Weights of a small GPT-style language model, trained from scratch on English Wikipedia.
Size: width 192, MLP 768 GeGLU, vocabulary 4892, 5.68M parameters.
Architecture: rotary positions, no biases in attention or MLP, tied embeddings, capped logits.
Training: 242M tokens, 3695 steps.
Each number is 128 + 32 x the weight over its row's rms, rounded and kept within 0 to 255. Layers, rows and columns count from 0. Numbers have three digits each. The size before them is the row's rms in percent of the matrix's.

# q: layer 2 attention query, 192x192, rms 0.117, rows 0-16, columns 0-191
# k: layer 2 attention key, 192x192, rms 0.122, rows 0-15, columns 0-191
q0 079:141109117138116135100095094083050185164189091153178191145138147132156173141090125131118150146090122034143102104129141113141103073113133155122104098113148146172094138121119091181147101125169073170204096111151066103205133147118126114109144183117107151105096111137150074129108119156116184139130128172162075105139169138084147200129120147121163165144091129098113154107109063098152122148114132126048151116114160130116146157136128111149098100116081143126129085101095123175113114131141140141133144107095040206076136153092114134135170189156093132126109126145107140137099067189113196120
k0 077:142109072124151118112153184162113144106105148203152133114161092132178087088153185109090112139160158116170099155144210174111113118126182149158083141135119141147100119149113115092106166098107123125106150154148105086168141130141090187128078168110129196101114198088153160113129163087117204159175146117080161144165198106110148131085098112128127136128136111114115113074112090119086182095128122164187088123152104183144065150067139137077115146126144064173140104106106132164142076157164138106162073139146120157106081141126191118134123137129129093066134109136066152161180181137098093134
q1 089:129108124145135123147154094134143073160078122133117095116072103164111154122093141148127131161166169158049158133060099167129098125172117118065070131108175096083136123147159150070088068168117111122084095149060160148111130167187114100163131118142168092172133140120133103139156092114142085132136042151102096160118100087133120100120112163153085117116171130094134158129165143107155086137158148094093166104123110113135160081159098163125101151129157167078105122155110148126166150108034115171162185085134133080133113075127064122120068078122107073173112130128156150095124087088111043152
k1 078:156165167181169076121153190169142076060114113141137161130109147083150104047134106084123086117087110118120117094200140124110113100105174119182103145078136111184138135156161152110092185153156153124145104157094144115098125134106091127123096130117094159081093119111108177120138172096130149179146108107113176067122086116097145189100129154132083123099127174099115114170126145149203129090122101166138096137110105072160114211125160182104160187184073118156100129090147093159128101171184126122140075113147212154128178144129126110138139139144139147155116141145149096180144160096122185158
q2 085:174131085097114130157150129109054160179185173074119161128116120186124131100181142150152146120150063104139102145121165134182143142149132110115094189102080169131195092112124131174131083094111120169138148117114143103189161169116195099130231141139154119149109161187116186160083066120159124163169161162123162151095129169148102072161176117115153147119127172128096125104127106153156174069063113124154169150140103138092113143116129110094164147191143072099107138125120134131172105119123191103094153145174114107161128099142152109128121160141144197106165075124094163156150172160164114143
k2 088:122130135130166101139163100175159152148147160079155181164096112135099114116119111119143092139114087113154120112118089120081115183146104183176194134103137125123096104085146160072127143106180082037120062153172115099151122068084130103089113116063152156184129151118146129117136201141120162115135112165126128160127096108181107156166144133155159109024102102099171115157151190117151111173154110129112195137150141128127158158110141138121138116182143179089155025169107120138108121078160125156138155145162167115177160176110091156108142143157136130200097122131149137076140154089148161162
q3 078:092154142158117113115147138129104162125153144106178176048162148105116101094117115096107107067161123153174145153125170171074137118157127135168155125140128126166144146112149126180085195029145127157148182160126142047141089115112095090113142170072095166112062111146051169125080194052157177095094142124163213124102143147127136125148138136106166119130104156097145149106132108155113119123134116098137105169091138107173101099106148110149135113090073047171063162132159137152153130162163103105127136167104144146145132131155152108098158155091188110126168146087092130170092113146171159129
k3 074:102093103122096126145127175089164126168086146103151105101115093097181178124092149159096087083137143162114107141176169082107089154146095096126125152102113152092075154096127161142161146165138118140119071142177096142154130096106122110150205094156177134059110121073163059120087090144085163166088137136088115151179094157151091110154153119143087160123107140101126093099073071105172142163098134149124089094141102159072124139129116077162153064142089100192171076131128109054085075111156096127145141163157102120089136099181107139181138184149096151106128121167184122133096106152124167083
q4 091:147135092154069127178174159097121060114102088144141143080116160119123111109130154093193118160136113133114143119170109139122108116128109087132199132154152117081117139145131125113104082106141107165105203144199160134145148136154107145107126135064094086159112074103086127159161128147092146091136126119087119170088146139108103110088084130143143135101116169111158177077170165128145131161109115093065101077106148090161099057192113093103120128119138164057166131158082107180143233146123122164113114136127162076100101122144138097130138132081139097113124127055108147159141071106098023152
k4 092:138149074098115136098119070097151159131135064126140122068152128116106195156101141145113160186138117161136122120115145178173153145111144145109143102158056128132184178157082135106115136150147135154138098099126191157083133169152151178174125108166083140091146054112114186146162140171119134102090115098088156101121121177106131103089189078115131128088144117057080152148113107153177094104064120070152140106094084102137153153141136187131081151180095114153148195165165147142155095162053132170170126116141110109154158107138058153088077118137103082114150133192105084120100107126115123151
q5 095:120189165130148133161116094034126164124084130128099140076157117164087126095113164167186115115124087082154168101088177141215174126137146134126174134135189131119121105173103130098079180067123097107144109133098100137110100069145119128069085130185146146122081089161107152079128164076177160130113183119144139136182115135121105120035148114142130088129160127166100107129125111129163172079144113166120085080121097128130149109122133112101089106163128186109127156143150166132161110164128151120168092139173111127144168136119199104102179102148167091112142164094161096164117127201175121179
k5 098:118154128138130158107072123093121111105166111182161110164107102132131059093102126092145143093131090172130166157123179072139086100172119117128103120146083117130114101122070105104140175139083142143156087140155078119156103136135145132134065131165071121120145166111122121149094149100174083110160156105180132079013159119097156115139136122116117157115105107128165168084098143150110099074178133137170166119157164172175101102160172204121098088068168081084107184146065132083077135105108125110100135127081111127127136184118101146104096079065067115099143102093061165115144122115101147125
q6 080:131151147091128109164169175173060172146158135107165149086098109089129088123189130132051142083135176104182122247148173145112127134139162084106111099093121148202108136119132118132126138107050088117117135157148151090092114104150165101123143153166133141105116120144149180115092154116114137131109120139143123074085197111069168154128140090120123136123202158113131191136098091133092153066087137130140096148062119164157086187118145178175110127140081134103093136115180138097149151105096067187139123089141082165152115111189156130145166098084121114137135097121070153117136117138105132149
k6 078:098078110078106170130106128107200095126084153083147121133158143145151173104122128137129092090193146089110097157129169130079098123066113123093153065163153119090106135104161128096121155144161156166163089098123128111126077148105098185142110111132168138171110167137113168126075078127137180173084116097051117146138084156193087163160209066123129166160146148081097120103094105069111202156095156079053160121160146160095161131134143140128137095143125166143123146109146071096097124147133127096127167078107131115163160143117126121161153177123155130113078102193121071131097123108107186111
q7 087:076113170152128154129143087172135142100172114082099119104129150101132088080138133133143145145146066058113139133120135096121132102180086142109133097119145196135130142151138074109110168185164116090098111155218152165174147127148109132105159149083071048166141124160137168096064126160117136100080102152134090154100075109156151104098193154138155186146087151135104104150128122127089138158133183097135089102124145104146162135119176115076176111076116128143072166081094144102092125119088184144098131099130140168123097155151208153146131219132148156085115149123095156196175139126136094102
k7 085:176117105116169131177131143071122139125134146090147167108157178199196133159077150125103068105150193208180129082156059148117104161145144119116108169161050097168181171108057091140152136111054107129124167090087133190161134166131158103153137166157197135159109169080101131123111162154141141140088128121076136116171163136137160174146102142123191082141242143133106136162148190097107149113134081170146135153103114128161090083170125135110129143109131130122111137129147105170166122176156165158114111149164144111148130138140122117160106125119125139097118106083150144125149126151168147101
q8 086:132129098093185116160147169163179109073123183090175104152136103062175148134081123097115112149111104070079168090080082136119133145124170122117083162135128102120077116110145105164164129164095108163114113131086139144176157189115125157136068161144182106116160115147128128126135113182117066176164173100114113125172195118171089089066098109096087145143074110128109112140061107083132131177131118144081184186096102110144132167141070120160141124124166106174144067110119179092142095127158100162182132146127125159174104148088066133151177107121163114137149080157176096106144144170109145121
k8 083:154045128117153111118114082144115052142136106095183166105105157093118152100149129146166116124145108148143091076116104123146087160103112121114211099094148154197083128124152126136097195098099087159184169094126158192114107179164091100104089084114093076149069194121143083127178195128150121208107173136084115107155129120155089170119130130111171152086102082171083106126138190124128086109118120130142164129172098107152191117182164135078137173104119175132140123092160116118140130142181123125115169133180163127093103086118071098120118108172159125135106166139109109092108144112098155113
q9 080:081152133103125060117130140179102116123088108107155096185116212114172185098104134127048113126124123103092133171128136115107147113132173185105073126133145158133213151121190123168185156136087187160201118143102104117073135169109077160133175079137110201064143088146101138098121110125114162184171113148110138090113165138110097144089113123128169121151150155129096143109096156087152177118107101112082142186098090145143088117112150124121141161120105153116164088108101130141095136099106145104174061083169100136152141108112096087165169168095134088141110151111121107168070095187152120155
k9 080:154125107135162183127083108109126143135074141106153111104184117159178143151160102142123117140123132128132132089093146169147094127120133076125118092104157102171102108074139130122125116149102079128042190094145169130143151139154135147100089139154095141142067138103162101119099158130110141154186188078147032148104207087156105121198102106142139180152130160107176096175141137102114163094143111166168090130105139136181121068170135192104070139101200167111136162139109083114098127176098151124095152128147110163102109173171194151161100198111156144127075084118146147172122130117172152162
q10 097:101168171123068128114103183215088183124095152123034106151104097114161094134121048093112138142079122148120129130109116150075125075153168181183103124130065149159157102120083105103098158091122105079169141165102161084158130118118099130073153129103205125055111170102115103142142169092152138109111127126141136088173146143133142125169072039138122148150115107131119050146117107159111169124148094153171124134118144145085149115095122104129131149184163077171103078082218140136122110128086159151150121117134102107139112111137135161121150091089143130113122122161136103129097165100144182170
k10 091:138155181099160119131109113102146109150185096073143085139137137141195101120067074135162108133171134123182185116111158158084144170116118121092051126113161151224188162126129131150141057080100161130177106140100084145091144127127097085103110110116138145135145179171075127100102128090153185146105153185149102173111176082156108120167124109116157107133147101115170138146129056129095123104145118146130132149163151155178144135110113087114160090163096102160196106130179103148138127105139173141139143121122199110135088157084123143100092164185138189133141078149078127126106085129140189188
q11 082:083095134074128135114163099153110117121165167156147134114107124105100088125141161077114072154133133110163105160077098098133113178173110104136180159085168087130131178072166082153087098103095120172147114184134175113105096143140078161156080139140075136164101161118080099102109096109157115170114138127133167117132080100072150163184143061116186161136136103140149122111182122173163139115117121181133163120111154145117173061093139188110095077069149105091119172070122100125167172187133101166078157152177088123133135074087094118138175110117123116107130032123156168133109087117135130133
k11 088:138128170151212128097127102101101138161074171080139200068127092079089181135106090133123144133123187085115168135139148144118179139163118103132121137146080187130158085139108115159106121162109152125093165152097098103099093102113151054139122138116105127128174158102150122159172120107149128116139132209078073116163106130170132115116176183136096097140087117093086204078087036166189133157168171137121153172114130092143145190137144083143134101173086098075152104117159131146125145138098122128145133095104078067170084139106102138161142111115124184156160167107096148110157115144119104156
q12 095:148101170150123108129117093138100110132050140124123058157136127120133159165138096124148117168152125138124119082128096139122165091146107150082132076120129151145135111148135140098141117060110151113130153125045145111111117093113090226170075106178107107111125161180178124054134110146150156134105087193147151100156096178121108112143129129127119173145155101163115079133151071163120115151163106113153140145136127148161070114125181091121126144197135126209164018074149100147131142110135140107150140120059119092087114116149190239102131103092151131149145110121081129081125077136109147124
k12 089:153109130107169109068139211140049133107157128160128163110122149089133124133070128145150206209137122160117059159159129093126143125126127127138133127135140194132196098170115115082136071126097172095138147121157125114096166172130110114088172122151150150108116095124101137157155076150144111046172146126195174139127143162141193089076092133181090132090121156130092141141159118129115132184079088093113106131128118131134143148185126105123145116140131119134100149128106119087066134100080120114137070136125152121113145097153065132210111104163176180196161081124140078117150168138165112182
q13 090:107119110147139085089162142233109146130178118176159140105126179117140147111146157147135148145115091134138117130112144128119128029128108102146098090099182149114139111058110123106108077128190076057089137097152034046169125111143157101105123128135071128092071148118124100139129092103093087131125121157172144165107158170152163101170175162168103120137134057093161076124172060111129126169140132174118127036130111123162121067129166127154141145137090153184179113104158098107159125107133103140115129103113125115132164138114142089116143129171134069112193160166109144142115115170124140140
k13 091:135058166095149138164164161132160194082050166077104117101098145147158190118139122111129128090103121112150194084113103076122137121077166148113118098103074123146140115157127112149158171128106199111174158155167123037119172133109129164158134085125105146042150136098134179118092110110102134108131093078124090140056140081129086202129120147146094160133170171163112090090115083115108134120148126072129081141118102154140071131127076067102103128151125136148128123120130131146164099108122154122153093060118166119109118136121163147124106050126186162118132101171163114076098075129089140135
q14 089:117123053104126136155169115180185089085140098160108105123138155170149136074116100130181142104070143184149149138126097055170126122168166126125107168124136136119084170167132126116131155127114141103116149103178196109057134216163204149181119171063118144141113145138094133104094105069148160175083165159115127137155132158105102128182105088122116122165183123120133134133040083111095137154123165176176075181106121090138112078118145097156152125162146141144170106074164152120163158187144140144101125136146121110158142109144134171119133084161107144135134142130132128156092071161132079056
k14 097:090131152116140158113114167156097083163086158066139154128157158116145124147161125127075068059095137094084167086118164143100131153103134180147143133132118065133117128102124139098128153138147153165143120125082187194096096102118108087135120106143110161104145220103069152102077154145105118070137169170095111105079123166085073084131100083125091105160178136160143210115178163137097148162114124124133149133116079142096128150083120095159117127066175109128083188078150127126142134117126149119162145061106139107153143118188126089114103125145163166072061112131109120137113215131155168170
q15 081:130209107191116107137143127164113146107110130160087126127145051127132141119109144184112142084141208147158059136120147141119124091070178129105107075122102160154116090114118149141124186136101097192138173113127166130112144150156159112148096125139132142085062121153178131175131172131122125076126124160143171096130118115104122142082152101135159127081083072135137106164095123113138148176169125109166138168183099108128117110057101160107156120180088113112138136165179190112112114133080142136151111109102183162099186132082113129115155098138091203115185136154113168016093164129147155180
k15 101:198116104098163146174175110160183138073163144153115105155139132152127155131181093120164143178134123108113131160154075141130144107146163060089146150082116149149082140165178134139159085115102178134174117142114125097156154122119094106092124133082120088156103099113122141110195116184145101045134141145120163162160094137101142124069147120080121130099131152132155119124168141158177065128076147121134153125119150070162130163135198149163159133210141163190075085073172187172121112117149160136115111098113138149195111101075107142103123126128161076150174147177189112137096114065168119156
q16 085:118110100140106145086144143102171112122177114105158167083118199084111093152097114103129109130144056097079126105157112120061185206155173064113152106104124173116130124172146145160173133061070154113099049147160151094115142140114147131110145124137094110163108140083141069117143148174119099111041115124135108103149168124158180118081111102140073123105157186083100109169167143116138161131113166137161063168149125172134130205150154090169130148167184117132117084120126150179079159123138098135132154089160060121114124141162084126149117196146160114135157145091150130153117157128155182138